Each number is 200 + 20 x the weight over its row's rms, rounded and kept within 0 to 999. Layers, rows and columns count from 0. The size before them is the row's rms in percent of the matrix's.

# v: layer 13 attention value, 448x448, rms 0.0396, rows 222-237, columns 224-447
# o: layer 13 attention output (transposed), 448x448, rms 0.0387, rows 222-236, columns 224-447
v222,098,210,188,199,188,228,180,171,196,179,232,199,231,274,174,199,176,188,218,210,233,203,205,178,192,201,222,197,227,193,192,184,228,213,189,194,188,211,213,182,197,181,204,215,190,185,220,204,186,228,196,222,164,194,183,201,184,160,177,191,237,209,171,212,175,212,208,178,202,180,209,199,206,206,213,224,190,199,196,227,196,226,182,232,204,182,213,192,206,161,171,173,207,219,209,199,182,201,188,187,221,211,217,192,187,192,175,215,181,210,192,223,215,176,173,196,221,217,167,210,209,235,213,202,186,183,196,242,232,226,203,203,182,221,217,197,169,198,198,182,214,170,197,209,203,230,222,191,191,203,212,212,193,182,166,221,208,166,220,161,218,229,224,221,224,229,207,211,243,174,218,220,221,204,167,196,173,206,189,215,186,199,176,219,182,198,198,226,205,202,174,207,207,206,183,235,187,204,195,216,205,228,186,193,193,215,177,218,169,184,151,171,206,207,266,188,227,233,191,170,190,177,197,203,210
o222,102,207,183,203,179,207,185,216,181,198,192,201,190,219,192,183,207,205,179,214,216,207,205,206,228,214,172,199,173,244,206,202,169,194,193,204,204,210,215,182,174,186,173,211,216,212,215,148,206,195,189,196,144,179,225,210,223,213,175,198,206,188,188,197,211,214,221,201,234,212,178,168,210,187,163,231,206,201,156,150,191,160,199,220,198,214,183,196,188,180,176,198,230,197,173,178,225,205,138,201,237,236,205,232,196,186,226,212,224,211,187,199,200,184,189,223,204,185,181,197,160,170,151,238,249,182,204,210,237,211,198,199,204,189,192,149,244,210,189,177,231,220,206,196,169,208,170,164,179,186,235,218,206,210,208,201,174,193,201,240,151,211,192,174,198,175,217,215,171,203,195,179,150,191,199,186,200,200,234,179,190,208,201,199,192,189,200,193,194,197,190,171,196,179,187,241,188,199,200,214,212,197,196,213,183,201,233,191,191,193,209,210,182,165,187,204,189,176,195,196,198,216,231,205,219
v223,104,186,178,197,204,204,213,224,216,200,204,164,204,198,205,202,214,190,186,207,239,232,212,148,200,184,207,183,207,196,217,189,230,190,168,173,216,213,210,199,175,220,244,179,182,200,175,197,192,190,184,217,193,144,178,200,193,186,201,184,209,192,214,187,192,223,170,196,209,220,181,215,180,166,200,175,175,188,213,224,186,220,170,186,181,221,217,225,182,220,155,203,205,231,242,199,227,191,219,190,172,201,212,209,206,214,230,205,229,191,190,221,203,192,182,197,186,208,202,212,212,211,174,175,195,208,203,160,235,219,168,245,202,180,221,176,201,190,227,180,218,194,211,211,211,219,208,219,207,175,198,226,216,194,242,201,173,235,210,198,239,195,189,216,173,181,197,205,202,183,219,153,214,176,214,203,209,178,243,199,213,198,208,220,194,201,213,189,196,208,177,215,180,207,187,242,176,226,193,222,214,213,196,198,230,192,199,181,191,211,201,181,210,206,197,235,205,205,194,257,190,269,220,189,198
o223,106,250,158,210,169,232,186,180,214,217,181,207,190,184,192,221,200,193,190,187,198,199,229,205,189,170,201,234,211,171,186,212,240,210,198,198,227,179,187,199,248,136,184,199,189,153,236,174,224,196,215,198,190,202,237,163,197,168,205,202,217,194,160,188,199,169,175,178,193,188,219,183,213,241,190,216,196,187,189,218,217,185,236,184,191,175,189,177,235,233,236,198,183,221,179,235,204,193,196,227,195,187,215,158,231,213,208,226,209,233,206,183,197,186,214,190,211,180,197,227,192,226,232,182,190,207,250,228,202,226,209,201,220,196,218,207,218,204,227,205,201,195,207,188,236,172,189,174,169,237,169,185,208,183,213,202,175,237,214,199,178,206,208,171,198,197,218,201,167,206,201,150,172,237,211,226,210,191,193,198,191,169,208,211,192,209,204,151,145,170,184,203,216,194,213,236,193,200,207,194,210,196,216,188,220,201,194,210,202,194,210,213,193,196,195,221,188,227,200,158,207,190,219,183,194
v224,107,197,183,179,198,177,203,188,201,161,206,205,225,228,211,183,188,173,214,178,202,221,217,208,178,182,242,215,218,191,210,203,197,213,163,161,198,230,205,198,188,204,174,190,200,195,231,180,205,195,172,206,170,206,176,196,191,232,208,193,194,203,151,216,168,176,189,189,213,185,227,225,109,203,194,212,198,202,202,176,199,249,191,216,233,232,205,217,195,206,186,176,197,221,193,203,168,207,196,165,190,226,206,185,204,166,211,193,205,209,192,215,188,189,185,196,189,218,181,224,190,211,197,204,184,199,187,216,167,190,198,184,212,191,222,212,172,192,182,229,192,227,195,220,177,205,218,220,234,250,193,191,214,226,176,215,198,168,173,183,171,206,197,227,205,192,210,193,180,177,206,210,190,212,204,175,209,200,206,223,203,205,199,215,206,215,195,198,189,186,259,203,211,221,206,227,210,180,183,220,235,201,206,199,199,234,162,232,199,160,223,211,198,191,202,167,235,212,247,161,196,161,173,218,207
o224,120,208,210,224,186,201,212,212,188,220,209,189,170,253,203,174,180,208,224,189,207,193,183,193,192,197,200,188,183,282,212,189,175,177,253,210,199,212,195,182,180,163,198,208,226,224,188,170,187,205,209,203,236,205,206,200,200,172,202,213,238,159,215,176,228,192,207,190,226,211,192,172,233,203,193,192,210,209,226,192,202,197,172,228,214,207,171,186,202,169,223,191,205,165,193,207,217,197,178,210,132,249,239,213,191,177,198,198,199,222,184,189,188,194,187,215,206,198,189,156,192,186,175,224,189,182,160,195,213,208,202,197,189,195,193,243,237,205,154,188,230,231,194,178,190,217,184,207,210,184,231,209,248,207,189,226,199,199,170,212,198,191,192,200,194,207,212,192,189,192,198,177,176,206,222,184,182,204,173,154,207,209,214,187,164,196,226,191,199,198,166,165,180,185,188,219,214,206,182,182,195,203,185,201,200,180,212,199,216,181,212,187,205,160,226,226,209,183,217,226,204,220,239,202,182
v225,100,202,219,216,172,208,154,185,185,193,221,199,223,194,224,200,231,197,195,199,205,191,214,198,216,179,230,212,187,200,194,180,234,185,204,208,216,238,192,172,204,184,192,165,197,200,170,183,211,220,221,216,196,179,219,204,206,198,204,196,192,180,175,216,193,182,149,192,198,223,201,216,168,218,215,183,181,205,214,225,154,195,218,210,228,251,209,188,219,193,184,229,196,205,217,222,187,198,206,179,184,177,236,213,190,225,204,185,182,193,198,187,210,200,188,196,194,202,202,201,236,210,204,218,221,204,186,144,221,201,200,194,197,218,181,170,191,202,207,196,207,159,197,199,197,164,226,190,186,176,213,198,196,165,190,189,191,210,219,237,205,213,230,202,219,215,187,205,217,169,200,216,211,206,184,218,214,212,205,166,190,203,199,158,213,213,186,222,227,196,157,216,178,192,146,196,190,197,177,202,217,206,189,185,211,207,207,211,200,200,204,189,226,207,207,226,191,211,157,238,207,241,219,170,164
o225,113,224,180,178,228,223,195,221,216,196,157,193,203,211,196,213,165,165,198,171,210,206,202,209,201,211,184,202,213,160,194,199,202,202,225,176,219,176,175,187,195,161,186,168,201,216,230,177,196,190,166,193,230,170,237,215,187,220,199,208,190,237,216,221,200,189,198,190,179,191,243,207,197,197,219,202,216,182,122,182,197,174,206,240,183,181,202,185,189,192,223,167,221,181,205,184,231,197,182,210,208,174,192,185,266,203,199,228,188,216,196,217,157,168,151,180,195,197,183,218,146,209,201,230,207,170,235,197,185,179,195,223,219,219,191,224,204,229,223,194,224,211,197,186,215,217,229,189,179,194,210,162,179,207,187,204,182,232,197,180,217,184,203,216,188,149,203,173,193,219,196,188,136,194,204,195,201,239,196,176,183,208,200,195,211,240,181,191,159,235,205,182,220,203,205,184,193,216,224,200,213,194,188,211,200,191,197,157,182,214,196,212,156,209,200,198,201,181,227,187,211,185,191,220,173
v226,088,242,159,199,198,204,226,201,202,170,234,218,200,207,181,203,179,181,210,191,204,210,209,179,202,219,220,199,170,203,195,212,234,214,169,147,186,211,216,211,213,189,176,238,177,175,228,204,204,194,179,182,148,185,192,196,181,204,200,183,201,217,189,233,178,183,201,212,187,214,210,230,168,170,192,190,222,187,203,174,180,196,162,184,224,193,192,207,191,194,186,188,198,204,210,192,173,201,202,182,225,214,188,227,210,137,212,209,182,210,191,206,183,219,174,197,213,227,201,221,161,202,209,208,192,212,190,260,182,157,216,207,192,195,221,203,204,225,197,200,209,184,183,210,206,212,208,170,205,190,199,223,180,194,184,211,218,166,164,179,205,169,211,221,179,204,184,184,190,181,182,183,192,189,177,179,159,183,195,225,194,203,195,229,185,196,200,244,201,205,210,183,179,233,214,234,221,208,208,220,173,199,190,205,172,225,182,203,196,193,181,175,217,190,205,168,243,220,195,229,200,174,163,227,213
o226,087,186,188,235,205,201,179,167,167,200,204,214,171,224,204,201,185,193,190,200,206,204,188,179,187,213,216,183,176,241,203,187,190,186,217,212,180,185,199,198,205,165,195,243,202,238,139,171,211,204,192,190,178,180,182,216,236,201,189,196,228,175,177,213,220,213,212,202,225,207,179,191,239,200,166,230,173,234,221,179,179,208,184,201,206,227,170,191,217,153,202,214,236,202,187,195,212,197,182,211,161,215,229,225,154,146,234,223,186,194,198,237,188,191,210,212,225,216,202,167,214,187,159,202,181,176,183,190,223,188,208,209,185,181,188,216,220,213,168,192,248,231,229,185,152,179,192,222,195,204,219,206,210,207,201,206,206,202,184,216,177,202,203,178,194,210,220,184,206,197,198,189,185,233,244,194,178,214,214,200,212,191,217,206,199,197,227,193,227,175,167,200,203,192,209,262,218,223,187,180,222,194,210,220,172,199,214,199,204,199,224,187,232,191,195,210,204,163,183,195,199,222,249,194,175
v227,102,200,235,215,223,216,233,205,172,211,217,196,194,216,187,176,210,223,198,211,236,215,206,196,230,206,203,250,179,220,206,177,117,192,209,207,196,244,209,192,206,188,198,221,194,204,202,227,197,181,202,216,200,165,180,182,221,227,215,196,247,188,177,203,200,198,169,208,190,177,191,202,186,194,216,244,197,231,200,233,182,207,213,199,201,231,201,169,195,190,195,173,222,199,197,207,213,215,207,224,199,193,167,203,237,209,165,179,217,227,203,185,210,184,180,192,215,198,160,206,203,192,167,227,216,205,231,177,169,197,258,226,209,203,232,206,185,223,230,193,194,219,198,238,197,219,178,203,183,197,234,206,169,210,199,193,180,198,217,182,184,182,221,186,202,203,187,215,214,187,226,169,190,198,233,218,197,207,203,211,201,205,191,168,205,194,230,197,156,180,202,195,220,187,192,256,186,202,185,199,235,176,241,212,212,260,202,225,204,195,210,198,171,206,192,194,185,187,181,226,201,244,215,198,206
o227,101,222,216,203,204,181,186,203,175,202,191,211,201,180,210,232,201,202,217,210,207,200,182,230,174,209,219,193,217,189,197,231,205,175,222,199,171,142,226,202,194,170,208,147,211,210,207,199,198,194,171,232,258,186,170,195,165,212,190,236,219,223,212,216,194,197,223,190,174,196,224,174,199,179,173,213,219,222,230,219,244,179,225,201,222,164,223,225,218,195,181,189,176,166,227,200,222,206,212,187,162,200,163,209,219,217,201,222,217,202,219,211,179,189,181,208,207,209,202,169,200,175,196,246,170,208,188,228,228,187,203,203,218,237,195,257,210,221,183,182,221,166,181,211,218,195,205,185,200,196,184,212,206,183,210,219,164,180,190,195,234,185,208,172,218,202,228,215,201,170,190,190,201,194,185,209,217,179,174,173,184,160,178,212,211,208,235,192,242,207,181,175,191,186,205,186,209,235,217,187,177,176,212,204,192,196,184,199,184,171,201,185,211,218,225,193,197,225,191,209,216,202,153,176,240
v228,085,186,223,204,208,179,202,192,236,184,202,178,192,192,204,205,189,192,206,206,196,234,196,224,178,207,184,207,221,181,201,186,207,191,208,222,209,175,164,198,192,195,222,175,208,203,195,182,185,194,213,213,194,228,198,201,211,168,208,213,197,214,159,189,154,177,191,202,189,241,161,190,244,205,195,216,192,187,178,221,192,214,220,210,188,220,188,193,186,209,181,203,187,183,189,216,216,217,192,236,161,239,209,221,200,249,203,193,212,187,179,191,212,214,216,201,192,224,177,177,217,195,187,204,219,191,217,172,253,236,168,198,180,230,216,166,200,188,214,226,187,225,195,203,192,177,199,205,215,188,220,166,207,163,185,170,160,208,233,243,174,199,206,220,209,177,218,205,191,214,224,197,203,178,220,218,233,205,210,172,201,206,213,168,232,212,196,157,202,228,199,216,234,202,184,155,150,172,195,207,267,206,184,167,223,171,197,223,232,204,180,214,211,185,174,189,181,223,187,186,203,170,182,191,176
o228,091,200,205,200,179,199,202,212,198,210,212,178,219,211,210,199,209,192,201,212,185,194,197,212,197,208,186,222,209,193,188,215,200,222,213,164,212,192,198,200,176,294,203,190,224,197,261,206,213,181,200,191,175,202,223,191,198,210,195,202,198,187,188,205,207,199,189,209,184,194,204,199,165,197,208,183,228,194,185,200,216,178,193,204,194,192,222,203,185,193,203,196,175,214,192,169,192,217,218,210,310,197,183,196,207,226,171,208,205,215,195,191,216,203,214,198,199,209,196,206,189,203,223,185,232,201,208,204,211,190,186,183,197,188,203,124,197,194,212,198,186,185,197,183,233,219,207,195,210,188,194,210,184,201,205,211,185,206,204,197,245,190,193,223,202,200,173,226,211,197,213,207,196,185,170,171,199,200,233,205,202,205,187,197,213,195,181,202,195,233,191,206,197,208,212,113,200,211,221,196,169,216,201,232,198,206,164,208,191,194,197,202,236,215,194,207,201,187,219,204,202,198,178,201,214
v229,093,209,215,233,180,176,185,185,205,189,194,214,215,215,228,217,220,180,215,195,221,199,238,165,212,202,224,179,185,200,198,213,216,186,205,209,186,206,224,219,198,185,247,181,204,172,218,196,224,182,188,202,219,147,224,223,188,169,192,176,202,197,197,215,206,242,212,178,196,180,209,210,213,188,184,189,184,214,203,173,238,213,190,205,204,160,187,208,188,179,195,186,185,202,218,188,211,189,216,189,195,198,198,210,200,175,198,222,189,224,202,211,195,219,197,199,198,189,198,210,186,213,200,221,211,212,174,212,214,224,233,176,195,204,178,204,223,228,222,172,212,189,221,232,202,174,197,200,184,157,197,242,194,190,218,184,199,208,188,184,223,192,175,160,206,220,198,186,187,208,183,178,204,203,146,175,229,211,222,220,169,209,197,165,203,195,169,211,216,171,197,181,154,204,207,252,221,203,185,206,162,179,186,186,211,239,190,204,182,199,234,172,228,203,213,164,206,224,171,244,211,246,197,212,185
o229,096,173,200,211,191,170,207,210,205,209,198,226,193,175,223,210,181,225,192,200,213,226,191,181,192,200,203,193,209,222,195,194,211,214,190,211,172,202,221,204,234,173,215,208,191,189,150,178,180,223,187,200,136,183,188,224,225,217,192,161,193,221,184,198,199,172,195,187,218,178,204,212,212,177,190,219,226,181,196,158,202,205,233,204,216,211,204,200,216,215,214,182,236,231,197,221,202,195,192,197,191,194,218,199,194,182,212,203,181,196,182,193,193,177,202,206,213,205,199,192,210,205,197,206,187,232,194,179,200,196,212,229,204,201,207,191,200,212,199,219,223,190,204,199,180,211,195,193,185,215,184,215,196,211,220,188,207,184,195,204,132,212,191,197,181,166,214,156,172,212,194,214,166,225,228,249,183,213,233,194,201,158,220,225,229,234,214,211,205,197,197,197,219,193,193,290,205,176,197,228,237,178,211,203,194,170,225,221,198,190,193,193,184,172,196,172,192,192,176,175,194,169,227,195,179
v230,098,202,196,168,182,189,193,235,224,178,239,163,223,216,175,162,169,219,212,219,211,199,211,211,227,176,205,199,204,185,189,190,179,213,214,240,203,238,214,179,196,206,221,203,204,211,216,227,181,214,219,202,240,163,209,213,200,232,220,218,242,194,181,222,195,213,181,204,171,206,171,202,192,207,226,222,201,204,210,204,215,205,208,219,240,227,220,204,195,182,191,191,229,188,200,188,211,195,214,212,182,178,209,179,207,214,226,168,226,194,222,194,205,184,212,196,173,180,175,220,210,198,178,176,201,199,228,207,236,251,203,204,224,187,208,202,187,181,194,207,211,203,210,212,197,187,183,203,183,207,205,203,220,155,205,169,195,207,240,216,207,184,189,171,227,218,207,196,230,224,220,179,216,216,214,189,189,183,219,167,193,201,194,187,180,193,199,176,204,207,215,216,181,224,198,224,185,172,198,203,225,225,207,198,218,161,204,176,168,222,212,219,188,222,228,222,193,191,192,197,208,225,217,158,198
o230,105,204,190,167,185,200,185,191,207,235,199,191,214,203,158,222,234,198,202,206,214,202,208,222,195,186,160,230,208,184,200,188,238,203,142,175,212,187,203,177,181,154,188,126,205,163,244,196,223,211,223,200,200,209,211,167,169,185,215,205,190,185,215,202,216,185,211,191,182,204,228,150,177,198,207,177,220,188,153,193,226,140,228,210,191,197,229,180,211,240,221,190,155,194,205,205,222,227,189,207,201,212,181,176,224,240,219,199,216,217,197,205,227,202,203,207,213,180,206,226,199,216,222,264,202,229,224,203,164,223,204,213,218,219,209,207,207,210,213,200,232,202,178,164,220,216,214,173,238,219,212,198,202,175,212,192,192,204,163,182,203,196,207,154,193,169,229,214,206,185,192,193,205,180,204,224,229,182,176,194,175,181,188,174,213,195,194,207,169,234,223,170,232,190,190,187,192,169,223,224,190,171,218,196,229,208,215,202,214,179,204,212,188,186,200,198,189,237,194,184,195,213,195,180,201
v231,108,180,175,217,209,176,164,218,204,230,176,190,203,150,227,209,218,207,214,188,204,207,187,212,200,198,157,154,195,201,211,200,214,172,192,204,241,179,199,204,189,212,233,166,223,206,174,234,206,196,178,191,261,210,232,223,223,169,221,206,209,209,214,215,190,176,169,197,194,214,165,192,216,182,199,176,221,204,197,168,196,221,196,182,167,199,189,203,219,213,218,225,187,211,213,192,202,192,194,204,188,188,201,209,196,218,183,206,215,176,193,215,208,205,176,210,183,209,190,211,198,192,189,203,223,183,217,177,243,216,181,212,197,230,158,189,202,223,232,203,192,204,210,183,245,201,204,187,203,201,195,193,229,215,216,187,188,234,236,196,178,199,166,193,141,186,201,210,214,272,182,227,214,170,198,212,189,189,203,190,200,192,199,177,247,198,225,196,209,182,221,198,161,187,194,169,202,186,211,175,206,187,187,187,210,178,207,145,236,208,204,175,200,196,210,198,185,229,181,185,193,213,188,166,174
o231,116,196,195,201,200,171,208,192,213,206,190,197,220,180,199,198,204,204,203,202,203,195,217,204,194,181,196,213,206,196,195,186,202,208,188,194,202,208,205,195,203,247,201,176,189,177,222,208,200,195,201,207,99,190,207,191,206,205,192,201,193,207,189,191,202,185,175,191,176,194,187,216,202,195,189,192,201,203,199,218,201,217,198,214,214,210,201,200,197,215,201,187,193,223,199,206,192,200,214,210,325,189,183,189,195,203,183,204,193,192,195,185,185,211,192,203,198,199,197,217,212,199,217,165,213,201,212,194,190,205,203,210,215,212,205,90,226,190,235,205,173,185,207,199,218,198,207,193,192,203,190,184,194,202,215,197,224,189,215,206,147,195,199,198,202,200,193,204,181,204,206,209,190,215,183,213,217,200,283,221,193,195,191,208,220,202,190,207,207,249,220,193,195,198,208,178,194,196,187,206,195,200,194,210,199,210,169,207,197,214,196,201,189,215,185,198,206,197,186,210,184,179,208,198,192
v232,096,215,162,172,194,225,192,202,142,196,205,218,223,269,177,182,205,188,183,177,204,176,200,186,202,172,185,216,204,188,196,218,188,206,195,214,197,206,212,205,178,202,222,255,196,207,246,249,212,222,190,215,192,165,214,190,170,186,193,203,178,209,207,171,230,214,198,212,221,176,165,194,225,185,229,200,237,215,199,216,178,209,169,176,222,184,227,182,200,165,183,187,197,198,205,199,200,187,201,175,237,201,217,229,221,234,183,213,201,198,198,238,197,181,173,198,203,212,185,192,236,207,175,187,197,189,195,203,185,191,210,199,182,168,202,219,168,200,212,226,207,208,205,237,184,215,200,186,198,197,199,211,178,204,182,223,191,178,207,192,213,216,191,199,195,207,167,221,193,197,205,197,202,215,181,194,196,211,188,233,199,199,201,242,143,193,233,245,210,202,169,189,185,199,238,231,217,262,218,192,192,193,197,249,166,204,203,198,199,203,207,198,184,205,205,149,249,180,214,234,210,207,197,234,231
o232,096,213,228,176,181,175,189,200,239,213,179,205,192,203,195,174,198,234,210,227,203,197,211,224,201,195,221,181,186,214,202,186,224,204,206,248,228,210,231,202,186,173,221,204,211,199,185,171,200,207,179,220,251,214,199,214,193,171,210,208,201,174,184,209,162,209,234,203,172,185,200,185,203,212,155,200,191,204,205,183,193,231,167,195,202,211,193,231,205,220,202,221,219,220,202,209,221,202,190,196,177,189,190,220,178,207,213,186,232,195,199,214,222,201,204,200,212,192,214,175,189,191,163,215,196,165,187,203,234,199,213,190,221,195,181,230,177,177,176,206,238,190,210,242,176,200,184,205,218,209,193,205,233,201,180,214,183,208,206,220,238,165,198,195,209,190,203,189,209,196,186,189,236,196,215,164,206,212,189,184,223,208,191,232,177,189,211,177,218,145,206,190,200,172,177,181,220,190,200,194,214,189,177,183,184,241,210,207,193,195,203,173,183,228,181,231,202,180,144,198,204,213,200,219,211
v233,100,178,217,199,187,197,200,165,183,198,180,241,172,214,194,217,241,206,211,169,200,179,186,208,185,177,185,188,175,212,204,221,206,190,201,214,194,170,210,193,193,199,165,154,211,200,216,171,214,170,209,193,199,201,217,175,191,184,199,221,211,186,233,179,191,222,217,202,196,183,221,187,219,184,186,205,227,183,195,207,171,189,193,187,189,188,186,222,203,203,227,205,230,209,234,193,198,180,190,194,221,173,208,179,203,214,219,206,237,190,200,236,217,207,184,201,208,208,213,233,216,232,192,183,185,205,173,180,219,175,226,224,216,191,183,190,197,209,232,192,212,177,193,184,233,191,227,201,202,195,195,204,158,159,191,211,204,201,195,179,217,192,175,178,200,206,166,224,183,189,196,222,201,197,180,185,190,195,177,197,196,195,186,193,176,202,180,220,204,178,173,203,149,190,185,217,214,225,208,198,164,213,181,236,181,168,225,192,197,232,218,171,201,207,212,186,198,216,164,201,199,258,177,182,190
o233,098,197,194,188,227,162,175,185,210,214,187,223,224,194,184,192,175,204,186,203,218,204,195,174,179,211,220,192,181,169,201,219,206,209,186,224,206,202,207,204,240,175,224,185,164,163,209,194,198,202,194,244,172,174,227,177,223,211,163,175,181,262,194,190,171,230,203,205,197,183,184,249,218,178,186,247,179,198,188,174,206,209,218,185,204,166,197,210,207,188,234,210,213,265,207,221,167,194,220,198,196,178,181,181,187,178,209,209,206,181,215,195,201,177,209,189,211,217,210,186,258,183,205,197,261,213,210,221,195,193,210,228,244,211,198,199,212,208,213,195,160,188,216,250,175,192,196,186,215,217,168,209,187,188,201,189,246,174,240,187,182,184,219,207,179,189,189,208,198,218,187,203,169,226,181,222,208,212,218,229,189,220,178,212,214,220,190,198,204,176,222,217,203,182,194,256,193,200,213,208,209,189,198,217,180,249,230,211,182,227,205,212,177,198,174,199,198,193,186,224,201,150,200,208,191
v234,099,219,173,213,231,198,187,190,199,155,214,212,213,155,210,207,211,195,198,208,210,246,196,174,218,197,231,208,188,210,203,199,194,184,203,195,228,238,194,176,207,214,208,213,166,168,167,179,209,183,174,201,187,195,191,183,197,209,199,161,200,177,177,168,172,178,148,145,184,225,176,201,188,198,205,143,220,192,187,209,148,204,209,209,209,233,217,212,191,212,192,217,195,207,215,223,193,200,203,207,185,219,208,219,193,196,205,183,193,214,221,178,198,213,219,203,198,215,220,197,189,221,209,203,210,214,165,181,199,226,167,213,192,166,202,190,197,162,210,206,210,207,194,217,204,198,228,213,185,197,203,197,173,209,189,205,151,205,177,203,207,205,237,239,207,195,214,206,168,157,195,220,201,217,201,202,195,185,232,195,204,200,205,180,170,211,195,177,226,176,188,201,182,214,162,196,188,209,176,247,201,193,207,208,231,224,226,224,195,198,217,219,203,186,180,181,186,179,199,232,194,215,157,188,198
o234,107,210,195,209,186,207,208,196,210,225,204,188,179,216,193,197,174,187,221,187,206,189,215,191,164,223,207,235,213,191,199,216,198,192,227,171,204,175,178,193,213,144,165,198,215,227,175,204,197,204,182,200,287,192,216,163,190,219,222,198,222,218,192,201,211,185,214,191,174,203,221,209,197,214,205,198,223,197,216,215,196,203,180,203,207,193,187,203,190,188,199,212,193,160,194,177,192,181,200,198,118,191,204,186,245,191,196,197,202,216,208,193,198,184,206,199,206,186,202,202,199,200,220,211,162,199,203,196,161,202,225,194,213,201,188,287,228,207,197,205,216,215,170,183,218,205,185,170,194,197,202,170,229,201,197,209,193,204,184,212,264,205,213,203,191,219,196,156,203,201,196,190,173,224,213,192,184,206,119,198,225,208,169,200,187,200,211,177,152,195,196,200,202,197,198,157,203,199,221,175,203,210,191,197,186,179,198,163,201,210,219,182,217,188,212,236,196,213,212,208,196,201,204,205,190
v235,109,187,246,206,225,217,181,202,215,230,216,154,222,182,236,203,162,201,191,207,192,208,217,195,238,199,223,214,216,223,205,194,179,182,200,180,183,248,202,204,198,195,192,191,205,213,203,195,209,198,201,192,185,215,189,196,218,218,200,194,200,197,156,213,187,182,228,216,184,202,222,204,150,196,210,216,172,219,193,197,217,211,221,190,209,231,181,221,242,205,181,216,173,176,203,210,188,211,209,184,177,196,204,179,179,211,181,176,163,218,203,171,202,209,201,195,211,201,180,195,187,188,212,201,198,205,164,189,186,219,174,198,217,190,184,201,230,198,146,179,197,178,199,207,196,221,225,213,189,239,207,194,235,223,196,154,209,186,197,207,217,202,183,238,238,199,224,199,196,198,192,178,218,174,224,201,190,185,210,194,201,209,190,184,208,202,200,149,201,240,229,221,230,180,202,206,209,161,183,223,265,189,214,185,243,230,207,205,181,182,196,221,235,200,236,195,204,188,203,216,216,172,226,210,187
o235,115,225,198,210,163,224,242,234,196,177,187,189,182,200,203,205,202,179,199,196,208,181,172,199,250,191,214,201,202,231,192,190,185,169,192,155,206,209,200,193,163,199,184,189,215,203,205,234,187,194,234,188,196,206,172,202,191,212,231,220,227,167,217,187,246,164,194,195,222,216,221,156,192,205,236,176,209,187,200,226,184,177,234,203,180,216,165,192,202,183,185,179,207,153,213,200,239,235,178,214,203,227,223,201,218,224,185,221,207,217,169,192,194,213,174,210,175,188,185,221,167,189,198,224,189,187,226,194,205,194,187,184,171,217,225,186,232,185,189,200,212,221,186,154,203,176,237,178,202,178,235,177,217,207,215,214,193,229,180,180,174,206,187,184,209,227,224,219,209,206,203,197,183,195,205,198,205,204,201,161,207,197,211,166,177,210,214,197,164,223,220,176,178,206,194,216,206,220,195,196,151,210,209,194,208,164,189,193,213,196,213,200,166,178,244,181,196,206,230,198,210,225,193,213,217
v236,085,220,166,194,177,172,194,181,215,205,205,216,223,197,217,188,218,192,189,180,193,193,232,203,211,203,224,190,183,181,208,217,223,195,194,171,194,189,211,217,208,191,226,233,188,186,226,220,207,203,167,198,194,177,241,220,182,184,197,178,201,212,204,214,232,202,168,213,194,185,186,232,160,179,211,169,209,199,223,173,218,219,160,165,208,183,196,209,175,194,214,199,195,210,199,176,184,199,219,175,201,201,180,227,195,139,181,221,181,202,207,230,192,212,189,202,187,193,202,203,193,214,185,227,222,197,207,247,186,193,203,192,190,210,192,206,185,227,214,189,204,180,217,181,207,192,186,176,205,204,197,214,197,208,229,222,226,229,221,188,186,182,184,187,189,185,201,179,178,194,144,195,202,192,159,169,196,206,196,209,187,194,191,219,213,214,214,253,218,166,222,176,132,210,215,200,237,225,216,192,177,188,182,193,183,206,162,189,209,176,227,190,187,201,210,183,243,224,192,246,189,192,163,216,190
o236,088,190,191,202,212,174,193,174,209,183,173,213,184,197,196,195,177,198,197,199,219,204,196,199,167,183,185,182,183,229,206,178,204,214,202,229,197,208,198,210,215,187,209,191,205,219,175,167,193,211,188,187,117,176,185,226,229,205,193,198,192,200,164,203,183,193,187,199,204,193,214,184,247,194,185,200,180,208,212,195,191,224,190,224,197,227,178,195,208,211,203,188,228,213,193,240,203,190,180,212,205,199,223,203,190,154,217,198,173,197,184,207,174,207,216,211,230,188,197,192,206,204,179,188,173,192,180,183,204,192,224,204,195,196,206,179,216,177,199,211,233,225,219,190,162,222,204,234,189,215,189,191,213,204,195,181,217,195,192,222,134,213,197,199,164,205,222,155,165,208,202,201,195,224,221,221,186,211,241,203,198,210,215,204,206,213,203,172,207,224,191,191,234,191,193,274,209,187,183,208,233,168,197,201,191,195,227,205,209,212,195,166,182,187,189,198,213,186,163,199,196,196,262,218,179
v237,095,187,189,172,220,210,221,216,197,213,225,193,217,208,220,199,203,166,200,194,214,252,198,165,166,189,186,230,204,197,207,195,160,198,201,197,207,211,192,179,190,193,164,213,200,215,191,197,184,209,202,220,199,218,166,217,208,231,217,195,212,201,209,183,155,229,197,156,199,184,196,182,216,225,204,186,203,238,191,216,175,220,212,213,195,194,223,187,189,198,161,203,220,186,205,200,202,194,173,192,190,213,219,217,233,219,202,200,218,166,199,202,202,185,194,198,202,228,236,187,243,200,208,200,194,198,186,152,207,182,205,222,225,178,207,191,170,150,197,222,199,226,211,201,183,214,202,235,197,199,197,173,236,214,193,217,160,180,153,223,178,220,217,209,194,193,180,212,198,189,251,245,209,221,249,225,194,184,203,212,230,205,199,237,204,217,226,218,176,198,193,195,234,202,187,202,184,192,202,178,199,225,227,226,219,188,197,217,190,218,200,223,173,209,181,221,179,163,208,194,207,201,205,208,230